Weights of a small GPT-style language model, trained from scratch on English Wikipedia: vocabulary 25628.
Each number is 128 + 32 x the weight over its row's rms, rounded and kept within 0 to 255. Layers, rows and columns count from 0. The size above them is the row's rms in percent of the matrix's.

# layer 7 MLP up, 256x64, rms 0.101, rows 11-63, columns 0-63
size [101 109  90  88  81  87 106  84 122  91 113  86 109 111 102  97  71  99 105  82  92 108 101  94  92  86 101  87 114  99  91 103  92 100 101 100 112 116 119  89  89 103 113 105  96 102 106  88  79 101 105 106  93]
[[105 178 109  94 141 172 196 144 134  93  79  78  62 110 166 117 149 107 167 108 161 101  88 120 103 105 152 110 121 103 172 204  88 152 143 133  57  93 156  83 111 140 134 134 157 140 117 163 100 129  89 152 146 110 174 156 114 151 101 148 119  94 123  97]
 [212 117 115 130 111 151 147 125  72 117  52 175 152  90 150 142 104 118  94 136 155 122 154 123 140 120  91  76  69 145 114 115 130 155  99 118 142 138  59 132 117  98 156  96 151 113  87 106 163  86 212 167 117 164 175 130 154 131 121 126 155 167 140 149]
 [108 111 142 161 134  99 180 147  96  97 115  96 113 115 121 166 188 143 140 134 131 135 164 117 102 164 131  73  98  30 139 137 139 161 126  80 197 174 154 124 123 103 136 122 166 196 130 107  79 110 149  90 157 164  83 124  97 156 107  95 125 155 171 147]
 [141 129 112 104 126 140 114 157 119 145  93 170 103 142 162  69  93 110 139 182  98 205 162 100 121 126 128  89 121 115 111 138 132 125 164 108 130 158 148  77  74  72 148 107 178 164 153 127 161 128 123 128 157 161  88  97 153  89 112 105 231 174 138 105]
 [157 150 133  79 113 113 124 123 109 137 194 164 170 167 123 130 114  29 160  52 118  93 105 127 114 157 137 136 113 131 164 125 121 132 203 209 143 174 125 124 149  77 183 135 121 176 145  87 124 106 128 140 134 134  94 145 154 104 114 151 129 109 151 107]
 [ 93 103 157  82 153 108 131 124 119 130 155 144 141  84 112 112 120 121  57 139 168 119 109 158 150 144 123 116 184 129 130  93 135  45  68 126 114 118 129 117  96 107 115 188  77 115 154 194 175 176  97 100  93 107 168 151 149 102 170 144 100  81 178 123]
 [109 164 138 143 128 154 140 114 158 145 179 152 170  88 113 112 173 130 160  52 115 141 158 135 107 142 121 114  88 151 123 108 139  59 113 136  92  74 175 131 150  98  62 152  75 220 152 145 132 169 114 120 122 136 125 107  80 184  98 120 104 126 151 103]
 [118  73 128 208 119 130 105 108 130 158 131 151 119  99 122 132 184 160  95  81 170  64  69 117 107  98 131 156  71 152 134  85 121 124 121 143 200 136 157 135 148 108  68 154 129 129 121 166  90 111 145 150 177 130 194 127 130  91 141 142 132  95  83  99]
 [ 70 151 123 129 161 161 142  65 110  98 116 128 136 110 120 140 130  52 130 128 108 175  83  38  90 122 137 158 113 146 177 144 188 166 162  86  86 134 124 145 133 147 164 138 118  95 149 104 152 121 172 131 109 124 175  70 126 141 157 103 144 107 161 185]
 [ 68  94  78 101 135 185  95 132 125  98 131  81 109 118 151 119 107 136  47  79 118 134 117 127 165  74 128 155 114 180  82 163 122 110 144 127  57 156 160  80 159 143 136 122 162 171 119  98 107 154 185 130 156 181 127 134  76 130 134 137 106  90 122 121]
 [102 178 214 164 128 126  75  95 111 121 105 188 179 146 119  77 131 177 151 125 130 108 130 186 128 151 148  87  88 108 129 128 101 227 124 161 107 122 144 153  78 156 105  96 105 132 130 129  89 107 153  90 162 143 126  90 113 120 125 114 161 136 143 161]
 [100  95 150 117 120 104 119 109  82 124 197  80 131 122 151 198 160 120 132  90 148 118 109 169 140 131  66 118 118 150 133 148  68 154 181  98 141 131 162 167 128 100 192  65  93 139 167 141 122 176 145 102  79 107 135  79 171 127 156 109 131 136 161 170]
 [ 77 139 141 137 105 113 192 118 131 192 130 107 181 148  89 167 113 113 159 141 188 100 145 114  82 122 151 146 143 110 172 126 137 111 174 148 123 106 101 103  75 130 153 104 155 175 136 188  87 189 156 139 167 164 152  91  88  90 134  77 138 103  95  97]
 [124 132 143  93 130 108 128 112 164  99 192 124 171 102 102 113 226 148  71 113 144 145 122  79  98 151  87 163 148 200  83 111 158 152 104 124  96 147 135 103 147  80 119 156 166 113 120 118 114 168 123 116 151 176 117 113 131 208 106 158  83  96 134 127]
 [160 141 125 122 169 130 107 157  97 115 105 126 107 121 121  74 155 168 121  63 110 122 139 155 114 169 156 135 164 180 142 147 188 180 167 145 212  99  86 112  93 154 144 129 117 102 100 120 134 141 114  99 105 145 100 134 168 191  35 132 137 118  98 156]
 [154 121 146 148  99  96 140 144 221 109 193 170 139  84 114 114 183 149 115  90 109  94 119 113  59 165 101 105 143 174 130  86 166 112 153 121  84 155  76 137 144 138 138 122 131 121 151  99 175 127 120 154 134 163 137 107 134  98 141 150  75  92 202 109]
 [101  75  61 131  72 137 130 167 130 126 192 138 152 103 100 168 164 108 113 135 207 116 151 175 145 112 110 159 181 200 113 124 159 114 117 121  83 183 148 125 125 157  69 137 120 148 136 147 102 106 108 173 132 151 115 130  67 135 131 163 115 117 146 170]
 [ 83 129 129  76 138  64 121 112  79 162 118 107 101 124 165 132  95 112 200  56 159  95 103 102 134 187 128 121 130 146 155  96 143 103 118 155 144 150 201 130 146 152 144 169  86 146 130  94 137  62 157 135 123 109 143 100 148 133 142  78 166 143 137 191]
 [ 30 130 159 167 110 119 102  57 165 126 104 199 144 121 126 145  86 100 130 135  98 101 152 154 100 120 140 113  48  90 131  85 137 108 145 153 130 112  99  92 112 165 147 104  98 107  67 132 129 159 120 145  64  95 121 127 162 118 126  91 141 129  85 100]
 [191  96 123 193 118 148 122 122 124 177 106 120 156 131 100 105 128 187  85 124 169 127 113 134 153 159 157 135  29 150 114 129 128 194 119 102  75 139 143 137 106 135 185 122 184 168 122 109 190 113 117 122 160 125 129  70 152 123 139 155  87 116  93 118]
 [102 106 188 142 133 199  83 112 161 140 159 171  97 117 183 105 171  96  78 140 114 133  86 102 103 173 120 146  71 100  78 139 135  69 162 173 130 126 121  65 136 101 124  90 156 156 169 161 173 120 141 132 116 147 150 128 182 106 148 102 150 121 106 111]
 [128 119 160  77 150  92 159  40 158 141 163 146 140 121 117 141 191  91 197 156 130 105 133 134 146  85 103 136 202 201 157 143 123 133 131  96 102 144 138 155  94 116 120 127 110 137 143 137  94 127 197 189  99 142 122 119  87 101 140 112 150  98 113  83]
 [141 168 176 158 116 107 114 117 119 102  94 148 175  75 107 109 129 154 150 122  87  71 166 152 168  84 146 141  98 110 100 116 119 193 130 168 117  75 113  97 169  85  99 132 214  61 135 102 144 133 156 135 146 132 151  57 140  88 134 121 105 102 121 113]
 [127 116 145 113  93 186  93 158 126 159  77  87 147 118 120 154  92 101 126 134  85 165 190 143 131 137 188 119 138  86 101 149 148 168 114 140 110 161 112 128 153 152 124  78  93 147 136  68  67 142 103 110 183 192 207 154 131 144 138 135 107 174 151 128]
 [ 85 154 134 168  75 131 141 132 162 118  77 193 191  69 121 185 127 183 138 140 122 158 130 105  56 143 135  74  98 132 167 175  85 138  90 131 144 123 155 123 145 126 114 129 118 145 122 103 114 119 134 125 100 125 110 146 169 162 192  57 157 149 153 123]
 [103 131  87 124 112 153 153 106  64 128  75 150  74 110  86 163 102  84 145 169 100 159 115 112 169 128  78 144 129 151  89 101 140 132 156  93 121 124 124  87 146 163 189  81 156 150  74 187  95 108 117 140 154 118 145  82 171 138  91 165 106  91  71 134]
 [117 122 123  82 128  89 138  55 116 109 135 134 114  97  91 114 138 124 189 175 177 118 133 129 126 132 102  94 119 168 125  69 207 159 118 166 160 146 107 172 117  85 114 185  87 103 120 178 142  58 172 148 108 127 118 123 115 137 104 164 107 141 128 191]
 [116 122 113 107 176  94 121 125 104 126 149 126 129  82 115 144 129  94 155 144 138 124 153 119 135  96 156 138  83 171  99  85 222 112  83  96 105 111 144 138 107  83 144 151 140 104 148 114 215 130 123 169 145 140  82  69 159  72 125 171 188 120 167  86]
 [141 117 129 124 149 105 158  82 111  96  75 150 143 118 107  93  44 106 209 168 171 113 158 129 165 146 103  94 123 103 153  98 151 118 105 149 114 132  93 101 142  87 166 140 156 120 139 159 138 185 145 151  65 111 199 108 172 116 184 125 169 137 131 109]
 [ 85 127 157  97 161 140 114  74 108 155 133 102 151 189 157 108  78 122 150 152 160 138 131 104 119 117  80 185 129 157 158  86 106  98 107 111 180 140 200  42 154 132 172 148 117 152 101 125 155 125 100 103  57 153 105 144 168 113 141 124 109  87 100 135]
 [150 136 169 100 147 108 145 106 145 102 106 124 106 198 137 143  88 148 117  79 191  99 127 149 128 113 139 111  83 150 113 132 128 113 120 138 144 219 146 111 198  61 107 107 187 106 115  98 137 165  70 173 152 181 137 110 134  98 157 138 176 155 131 110]
 [119 152 196 142 166 131 127 168 175 154 114 107 128  71 111 100  58 145 108 162 141 126 107 139  94 158 129  98 153 106 148 140 120  97 140 156 127  80 164 171 147 112 156 145  73 184 118 108 204 122 192 194 159 161 115 128  88 169 152 113 127 125 101 135]
 [101 190 158 155 136  74 143 137 143 122  88  76  97  53 145 136 125  63 132 104 133 137 118 144 106  82 101 128  77 146 183 153 127 156 102 118 148 121 120 126  76 218 138  83 144 133 108 124 146 132 117 168 163 147 155 168 112 134 117  74 177 104 108 159]
 [168 105 115  89  97 108 102 149 128  80  60 166 140 119 111  69 154 129  81 163 169 139 110 132 129 154 173  48  91 131 160 149 168 169 117 164 139 161  82 157 101  62 109 177 148 129  96 101 105 107 125 125 135 133  93 125 172 123 163 123 171 174 146 135]
 [163 132 135 134 149 144  91 125 162 124 137  64 127 107 138 124 142 201 122 124  59 118 149  94 160 146 132 150 121 174 108 106 115 132  65 105 111  89 142 151 173  85  84 109  99 125 109 108 123 135  61 189 126 156 177 125 162 223 158 162 141 124 144 123]
 [137 146  85  75 148 113 151 113  97  75 124 177  75 119 105 138 104 137 187  59 124 148 161  77  99 121  87 156 140 155 138 114 109 123 205 100 119 149 140 133 149 129 107 158 130  98  83 155 136  96  89  93 106 143 109 146  98 171 202 128 164 121 186 108]
 [182 104  82 158 112 130 139  89 173 138 151 179  98  72 111  90 236 124 103 104  86  75 145 133  94 151 176 170 100 187 106 138  70 120 136 145  95 148 154 158 118 157 150  99 159 141 119 103 148 159 149 113 142 142 125 142 136 138  82  98 120 111 106 126]
 [133 125 143 117  55 175  92 152 142 108 134  83 179 151 148 103 183 160 138 134  93 136 112 123  87 111 160 107 141 154  93 138  91 192 129  41 145 192 101 162 140 171 171 116  97 166 129 162  85  86 141 105 149 164 101 148  97 130 115 173 138 124 139 121]
 [115 114 128 109 121 128 141 111 136 115  94 127 135 184 161  96 160 153 193 111 122 188 117  78 140 126  85 150 122 167 152 108 120 153 108 161 137  71  91 143 134  33 167  98  86 153 155 119 121  97 107 128 162 216  93 141 110 160 153  79 108 129 160 159]
 [174 137 127 129 100 150 139 159 160 115  81 137 147 139  81  94 146  36 154  89 112 144 127 102  88 144 148 155  84 162  81 131 139 102  72 132  99 127 102 146 143 143 132 117  99 176 187 104  71 169 139 120 105 115 109 112 133  83 116 185 202 109  90 102]
 [158 144 138  94 116 129 169 127  90 142 131 133 137 138 149 150  92 134  82 157 160 144 129  62 108 161 112 145 105 166 116 117 178 178 176 166 169  86 101  89 116  98 178 192 150  86 186 133  75 104 112  50 123 127 124 153 155 118 168 108  86  96 151 121]
 [158 115 142 141 132 134 152 149 113 133 101  94 151 112 116 148 115 152  58 126 100 178 112 132  94 189 162 124  49 152 125  88 115 158 144  88 119 105 167 159  94 191 160  81 143 179 130  50 147 161 156 165 167 160 143 173  97 138 115 113 117 105 174 130]
 [201 153 167 110 108 169 151 129 120  88 141 153 169  82 103 127 147  99 108 112 156  36  88 156 118 138 164 164 159 127 137 166 131  99  56 132 120 148  93 110 147 151  87 213 152 158 120 136 137  97 131 174 113 174  99 132 138 104 109 114 155 149 137 162]
 [105 170 123  76  83 115 117 175 136 120 159  97 145 126 106 109 172 113 110  58  94 107 133 129 138 113 156 134  70 180 129 137 166 149 117 181 115  94 138 165  79 174  53  93 146 116 188  92  95 152 148 141 153 146 193 174 121 155 108 152 116 105 134 145]
 [127 132  65 159 133  97 174 114 142  88  62 148 155  81  98 140 125 162 164  75 167  88 105 131 123 143 159 152 138 127 137  67 151 106 149  89  82 102 161 165 148 137  86  95 107 159 147 125 159 180 137 129  93 164 137 105 157 121  79 164 200 105  95 108]
 [ 97  97 133 126 114 135 191  65 133 114  74  54 136  69 142 167 125 124 138 141 171 137 157  78 145 153 174 141 118 140  89 125 122 172 125  89  58 139 164 198 123 132 105 136 141 163  94 144 174 146  66 143 145 145 174 114 123 134  87 154 121 100 117 131]
 [105  77 130 128 154  97 114 148 164 113 197 163 181  90  48  59 114 111 145 194 136 120 117 148 134 145  82 103 107  88  55 102  92 126 151 147 162  90 123 168 131 115 116 127 140 154 133 112 105 141 148 118 115 174 117 151 129 185 117 164 119  77 129  93]
 [174 117  94 127 176 124  92 121  88  95 123 133  81  69 122 148 150  94  76 140  78 111 132 122 150 185 121  74 119  88 158 108  97  87 174 124 112  95 158 128 146 137  97 119 123 102 154 139 123  76 173 162  26  92 147 139  82 137 104 118 131 116 141 166]
 [166 104 134 205 136 166 121 124 116 142 152  86 194 145 141 163 140 103 129 126 109 105 148 137  95  86 105 153 130 158 174 112 169  47 114 134 141 106 110 110 118 141 130  88 121 197 115 161 145 136 175 117 124 148 100 212 118 148  71 144  63 108 128 151]
 [ 85 114 160 152 109 166  69 129 108 113 140 118  60 117 177 163 171 132  89  97 143 119 124 120 140 159 162 137 116 173 132 189 165 183  91 143  95  97 153 102 173 155  94 111  95 194 102 118  74 147 162 120 160 185 145 164 179 111 111 125 142 103 127 117]
 [133  99 116  93 111 158 128 121 136  96 145 103 168 115 100 120 186 118  89 148 140  50 140 156 155 191 142 115 103 113 108  80  71 138 102 159  73 153 177 188 122 110 156 167 152 104 108  62 149 104 133  92 134  99 127 110 139 107 198 140  71 158 120 123]
 [119 147 159 109  90 169 139 131 142 148  97 172 119 161 151  83 116  83 192 188 154 134 199 156 104 137 136  73 139 136 152 140 119 170 157 151  83  70 133  95 128 129 178 147 104 157 129 192 142 147 141 135 153 112 173  70 145 165 135  81 117 121 123  73]
 [135 111  84 146 182 131 158 156 156 148 147 141 100 113 121  75 138 115 121 111 141 116 141 133 136  87 109 176 159 169 104  84 100 104 227 130 111 140  73 211 128 118 180  73 132 149 152  57 116 123  85 136 136 129 124 147 128 134 152  96 103  97 166 165]]
# layer 7 MLP down (transposed), 256x64, rms 0.102, rows 11-62, columns 0-63
size [ 89 128  88  90  96  89 107  92 122  97 136  84 108 112 111  91  67  96  93  79  99 119 118  86 100  79  99  73 129 101  87 102 107 122  97 111 104 107 105  89 106 104 109  95  91  98 118  84  66 117  93 114]
[[128 132 138 126 172 189 151  88 129 139 167 174 100 130  97 158  86  97 141 167 179 179 109 170  54 127 132 174 151 157 138  88 106  91 134 185 147 203 139 150 131 135  87 119 156 193 171 143 113 168 118 120 134 135 117 126 136 140 124 154  89 162 123  78]
 [116 132 176 174  99  96 113 153 121 161 102  67 148 158 135 112 188 149 154 133 144 148  72 183 126 140 195 130 159 110 116 172  75  96 116 112 159 123  73 169 133 145 172 157  97 148 147  71 115 148  68 130 162 142 124 129 150  93 117  69 139 111 108 173]
 [170 159  60 160 111 206  98  96  85 122 119 112 161  83 157  98 157 131 124 116  97 167  97 183  78 127 111 108 171 226 139 145  99 125 154 121 113 129 146  84 114 111 108 115 149  98 134 156  95 135 113 181 147 106 153 152 149 166 164 130 169 150 131 146]
 [118 132 169  90 130  98 164 138 133 136 110 130 110 153 203 131 148  85 164 146 157  60  79 115 187 141 180 105 111 162 128 217 146 119 123 125  87 111 104 121 180 117 159 186 100 124 122 117 147 124 157 123 162 148 135 120 192 122 138 165  83 129 119  74]
 [ 88 152 157 130 193 107 148 165 121  73 194 174 184  91 115  92 107 102  79  79  95 127 146 101 148 121 137 117 212 127 155 115  99 127 102  93 156 109 106 108 126 163 135 150  99 127 153 120 155 161  84 154 139  67 103 153 123  76 169 125 128 158  98 123]
 [127 183 113 124 133 161 173 128 102 124  60 144 121 196 127 119 140 137 135 202 124  96  98 176 118 129 159 112 139 172 140 129 129 126 187 114 177 141 162 145 102 125 137 140 150  98 207 101 141 100 130 155 183 116 108 110 137 189 170  85 146 170  71 135]
 [171 157  81 106 194 173 124 165 108  82  98 166 129  61 109  90 125 155 152 148 107 102 134 156 127 115 198  69 154 129 115  95 146 156 115  82 145 103 100 112 102 103  83 167 156 152 135  60 153 106 151 143 138 148 154 157 132 195 145 103 148 113 131 158]
 [160 130 118 131 178  71 149 135 167 117 100 130 130 168 124 100  98 113  98  90 106 120 154 114 110 207 111  94 133 100 114 189  99 184  99  78 129 133  77 146  76 159  98 157  88 140  75  95 157 118  98  78 158 121  95 112 104 168  76 110 110 156 112 162]
 [114 103 113 136 142 126  72 137  94  91 116 119  70 153 127 173 136  72 195 122 104 159 166 118 116 107  83  89 156 177 173 111 173 139  66 115  94 138 110 138 105 170 135 105  96 111  90 111 185 142 141 144 149 161  66 133 135 161  94 102 126  63 161 108]
 [ 55 132 106 124 133 126 144 163 135 150  46 107  88 133 150 107 132 137 101  80 142 142 110 163 136 129 172 111 182 149 134 193 171  64 213 112 134 110 133 124 147 153 188 151 152 179 112 103 137  91 129 115 157 164 146 124  93 179  95 123 149 135 136 149]
 [127  80 126  85 138 125  85 158 165 132 134 117 117 116 161 109 118 129 100 141 107 143 160 140  94 137 148 138  89 165 154 109 151  85  92 133 148 181 100 149  78 122 103  83 141 157 130 186 154 214 123 145 116 155  49 198 145 137 162 110  98 123 195 165]
 [170 138 126 148 147 156 154 108 119 170  66 107 161  95 115  89 121 140 107 109 118 173 130 145 134 149 176  58 145 153 144 122 106 155  94 134 110 107 133 113  67  93 101 118  92 143  90  78  77 164 122 133 189 107 216  87  92 131 104  88 153 121  81 121]
 [113  89 121 128 178  96 163 122 192  86 131 107  60 120 171 228  95 183 149 154 131 113 140 137 123 101 108  93  95  99 103 148 132 133 115 158  98 164 119  77 130 110  95 128 126 132 171  97 157 121 127 143 130 100 121 148  56 112 208 142 125 148 125 123]
 [148  68  93 137  70  71 131 136 182 125 154 135 115 129 125 115 212 135 159 157 119 156  97 136 152 146  99 102 148 121 106 160  82  65  88 102 152 176 194 102 108 151 130 147 137 124 122 125 106 134 131  95 107 128 147 111 123 214 107 145 180 135 165  88]
 [121  96  48 213 114 166 131 132 157 118 195 134 117 100 115 177 136 107 148 159 186 101 131 112 124  97 147 135 152  97  83 143  78 119 124  87 131 114 120 125 105 127  80  78 160 123 178  59 128  94  87 124 170 147 148 121 162 127 141 123  75 101 138 146]
 [ 70  80 138 150 130 158 140 157  98 152 161 106 117  74 134  89 126 160 183 167 133  96  91  99 216 115 147 149 121 123 145 166 146 141 123  91 189 183 165 178  99  92 160 132 165  90  77 143 139 162 106  90 140 118 172 139 151 133  93 112 136 122  92 135]
 [106 117 108  77  94 130  95 106 118 113 124  81 106 129 151  53 141 106 105 102  78 144 137 121 108  80 135  84 132 108 149 157 142 124 174  82 143  60 118 157 149 123  97 152  61  80  81 112 135 151 147 116  70  82 183 108 177 111 147  94 146 156  89 100]
 [141 126 126 134  95 150 154 140 183 141 157 159 126 147 140 173 187 198 111 165 183 193 116 150 152 129 111 147 166 138 159 123 129 104 123 165 108 115 108 139 138 146 133 159 171 171 119  79 133 174 168 191  96 153 159 189 133 128 109 127 132 167 135  44]
 [115 142 135 164  87 125 100 118 118 156 117 114 155 172 149  91 175 143 141 151 145 112 174 163  92 122 181 103 198 154 118 100 119 136 103  61 128 149 117 139  85  67 157 129 121  84 159  97  70  79 169 129 152 181 119 127 141  48 146 123  81 153 153 124]
 [122 133 134 126 163  92 160 161 141 194 164 142 125 141 137 114 135 125 108 129 108 127 129 142 105  93  70  81 164 135 125 145  98 176 216 149  85 175 127 152 149 173 100 123 167 174 118 177 116 154 171  81 146 171 138 110 131 154 212 103 150 144 177 129]
 [165  81 173  87 131 151  49 127  86  79 112 143 121 151 130 108 118 142 137 144 108 141 144 126 133  96  83 100 121 157 171  63 172 133 103 114 127  74  99 179 152 123  98 159 149 139 122 109 115 186  87  83 141  35 107 147 107  85 119 112 117 118  93 147]
 [155 166  87 133 165 131 111 131 179 102 176 170 123 149 114 142  34 104 106 118 131 161 117 116  72 101 109  93  90 112 158 173 162 200 134  90 121 181 149 154 150 121 101 133  91 165 144  98 116 149 136 160  90 106 150 170 133 111  83 172  89 153 140 160]
 [103 111  96 120 117 163 117 152  86 116 117 111 151 110 115 112 122 165 189 119 139 154 115 129 144  93  89  73 161  87  77 119 192  66 101  77 120 101 129  64  54  93 150 185  89 137 149 101 132 104 117 111  94 103 128 162 112 146  95 179 154 114  98 160]
 [119  99 142 124  93  67 132 153 154 127  89 173 192 124 130  84 145 173 186 167 116 160 110 160 137 151 133 158 101 164 181 123  75 138 170 118 193 105 139 140  55 104  81 135 104 136 108 180 150 129 130 169 149 103 100 122  96 164 161 119 134  83 102 148]
 [ 93 143  72 125  59 103 119 183 131 120 153 140 111 186  99  52 104 149 182 167 191 170 128 116  94 129 153 122 140 148 173  56 134 108 139 127 161 101 156 171  89 113 128  91 113 109  88 123 125 142 120  91  99 127  65 144 147 119 116 102 121 129 160 160]
 [129 102 105 118 108 142 139 185 116 159 103 125 193 123  96  36 139 117 153 137 122 108  89 135 101 152 145 131 100 147 132 123  59  78 104 156 114 120 141 140 131 175 113 152  42  99 215 140 118  87 111 151 130  94 159 119 141  68 144 151 143 150 107 111]
 [110 121  56 140 106 150 136 156 110  78 181  92 111 212  75 130 170 138 123 163 141 157 146 119  72  81 126 179 110 137 120 125 104 172 138 104 126 119 132 150  67 132 156  97 163 110 124 134  98 220 145 148 118 127  91 148 125 118 157  87 100 119 102 158]
 [147 166 150 131 100 108 112 130 120 118 130  95 132 184 129 104 159 143 111 178 189 146 104 133 164  84 156  98 153 136 152 177 113 137 139 194 137 110 165 170  58 148 105 162 113  67 173 123  70 180 129 115 118 106 142 189 153 127  85 111  79 134  80 114]
 [ 64 152 128 158 114 131 106 160 144 161 139 116 136  82 129 186 126 134 104 175 140 140 206 121 101 110 149 106 140 165 105 171 141 136 145 142  83  82 118  83 178 101 169  74  96 134 106 200 135 120 109 160  97 112  85 117 176  62 117  87 149 124 148 109]
 [ 96  80 144 143 101 156 191 136 157 165 142 117 142  82  80  83 101 121 125 140 129 107 134 167 116 122 139 183 111 176 119 125 112  64 111 115 197  86 115 152  40 118 137 125 107 153 100 139 140 124  72 124  93 100  88 139 157 104  88 170  70 106 122 151]
 [158 125 129  50 167 204 128 148 112 113 170 143 116  98 165 105 169  80 164 127  55 104 122 166 110 148 120 148 139 107  93  81 139 128  98 160 166 118 128 147  87 131 162  94 145 118  93 121 192 148 184 133 129 158 167 109 160 118 154 112 111 169 186 136]
 [205 116 103  97 137 106 163 145 121 140 137 142  87 143 136 126  89 116 122 121 137  52 107 117 110 116 133 143 146 108 149 133 112 155  59 194 157 164 234 130 145 155 103 152 140  75 111  86  96 136 135 156 165 107  80 123 114 179  92 115 102 152 127 157]
 [157  89  81 147 120 178 109 149  84 169  76 141  95 146 114 167 146 153 149 171 102  94 129 175 108 142 140 144 110 171 143 111 108  93 107 129 151 185  93  62 199 126 128 106 154 146 135 145 159 124 103  83 116  74  96  80 147  90 108 126  78 153 153  77]
 [ 91 151 108 137  99 143 175 176 107 142 144 187 191  84 120 129 142 145 146 182 185 169 127 129  88 106 138 125 108  68 133 164 167 115  93 132 133 182  85  69 156  81 141 131  99 138  89 100 129 110 113 138 171 117  78 123 143 140 175 112 120 110  58 131]
 [123  71  97 147 153  96 134 149 117 154 139 182 122 161  87 142  96 103 173 119 170 140 123 139 147 121  97 131 134  67  99 185 158 189 158 110  95 145 124  82 142 120 121 144 136 142 117  74 209 149 124 117 106 122 176 119 174 119 114  74  75 102 106  61]
 [ 91 114 135 153 117 113 116 104 167 158 147 107 164 132  93 102 129 117 175  73 134 105 104 120  56 148  81 104 156 154 117 187 165 117  78 128 146 132 156 117 195 122 115 144 161 106 150 115  73  85 128 185  71 204 130 137 126 161 139 119 138 182 172 133]
 [118  78  82 115 187 170 128 173 115 109 161 129 113 120 160 133  98 161 115  69 136 122 134 105 175  84  84 124 142 134 118  98 104 117 126 132 105 112 145 173 119 153  71 145 137  82 109  96 130 110 123 168 110 141  96 124  51 148 206 203 135 125 189 130]
 [166  98  98 129  89 154 170 144 114 180 127 196 124 127 181 163 129 114  66  85 125  85 148 147 139  97 151 156 131 109 134 116 111 112 142 202 160 116 130 120 187 134  71 127 136  60  79 132 136 153 131 111  66 186 138 154 120 121 180  95 115 123 138 107]
 [131 110 108 129 118  78  80 108 155 101 177 105 165 105 123 126 143 145 119 152  99 124 156 122  75 109  69 139 109 156 138 104 117 149 181 143 124 126 106 238  93 171 103 130 100 119 169 126 134 129 107 185 160 161 173 114 113  43 114 107  96 116 155 162]
 [125 159 105  66 146 115 147 139 142 127 178 121 124 108 157  77  93 124  81 117 101 131  66  97 174 113 166  47 173 120 202 127 143 141 149 114 169  79 143 141 118 125 113 152 100 136  62 176 128 122 165 117 168 161 151  87  87 142 113  89  99 119 149 129]
 [185 132 132 145  99 147 100 122 125 160 125 104 125  75  98 179 167 154 136  85 133  98 118 164  86 101 119 143 110 101 110 163 196 120 132 140 125 135 100 147 163 175  62 137  73 179 200 116  85 120 107 139 138 145 168 116  62 138 141 150 115 180 177 145]
 [ 90 140  83 180  64 156 160 155 143 161 153 167 149 148 166 102 117 130 146  98 109 126 150 170 104 115 141 122 188  57 177 151 160 126 149  99 164 148  83  75 139 103 136 164 130 139  82 128 116 158 144 140 142 106 130 154 141 169 111 123 144  81  42  88]
 [121 131 171 125 155  96 167 138 101 128  97 132 128 125 178 113  98  90  76 152  60 153 102  69 127 147 183 111 102 149 119 130  69 141 129 102 100 139  87 102 135  82 113 108 117 103 138 104 130 160 160 149 150 158 180 204 188 152 161 191 147 139  87 146]
 [145 118 108 132 116 116 119  80  92 102  90 175 134 139 122 177  70 136 173 149 102  90 106  87 139 145 100 160 158 106 123  92 101 164 161 130  84 114 100  95 126 107 164 114 144 142 131 158 168  78  68 119 129  99  91  35 108  94 172 143 113 197  96 130]
 [131 158 101 124 143 109 131 166 130  94 163 147 112 198 162 105 203 179 207 121  90 120 122 127  93 133 133 111 128  68 108 153 172  83  92  91  87 130  76 212 123 104  93 133  81 125 153 125 136 133 171 155 116  91 107 127 117 144 131  97 101 127 106 131]
 [140 146 154  80 150  71  91 145 193 117 118 103 185 118 133 165 161 161 130  14  98  87 102 129 163  76 145  89 147 161 113  77 146 103 110 146 181 134 115  85 115 113 112 141 122 137 127 126 116  92 158 160 119 127 120 100 124  88 130 128  99  98 141  72]
 [103 142 183  75 151 104 120 146  93 111  83  75 147  99 175 146  64 127 119 142 108 127 145 148 159 114 158 124 135 129 139 114 125 102 136 136  91 131 146  93 130  80 158 134  90 177 157 148 144 120 105 150 218  79 133 131  56 108 116 139 121 165  39 145]
 [173  94 121 118 108 141 165  81 164 128 173 125 137 182 186 152 137 157 149 126 159 121 127 141 156  95  65 122 164 160 150 131 169 141 149 154 157 157 117 154 128 139 148 129 159 153 124 146 115 206  95 103 189 203  93 116 134 127 206 145 175 152 156 122]
 [119 162  96  82 154 170 131  86 127 133 137 165 100 147 103 137 160 204 138  57 158  96  94 134 156 126 141  49 106 171 118 119 111 166 101 131 123 129 125 149  90  87 130 149 105  87  73 148 125 121 112 163  98 162 119  98 153  70 184 146 129 164 164  83]
 [ 88 192  78 147 117 160 121 147 142 162 174 141  56 122 123 138 100 116 120 166 133 100 122  91 165 151 142 170 118  88 146 157 105 107 153 113 182 152 100 108 126 105 160 159 176 122 124  56 139  70 175 166 121 144 135  72 106  67  97 137 159 149 106 159]
 [ 58 143 111 191 164 167 108 160 111 147 138 176 174 140  98 138 148 128  96 144 101 148 127 119 134 125 158 151 190 179 133 111  81 135 144 137  82 109 111 125  84 134 138 129  99  96 148 120 153  90  89 168 169 148  97 166 156 127 183 119 202 135 125  52]
 [ 99 167 123 148 107 169 115 112 153 142 116 104 134 185 105 172 125 111 216 173 186 152 119 159  99 126 133 113  61 140 121 157 121  92 125 122 112 148 127 102 165 119 200 152  83 140 123 155 156 139 108 111 185 116  96  69  72  82 130 146 148 123 133  75]]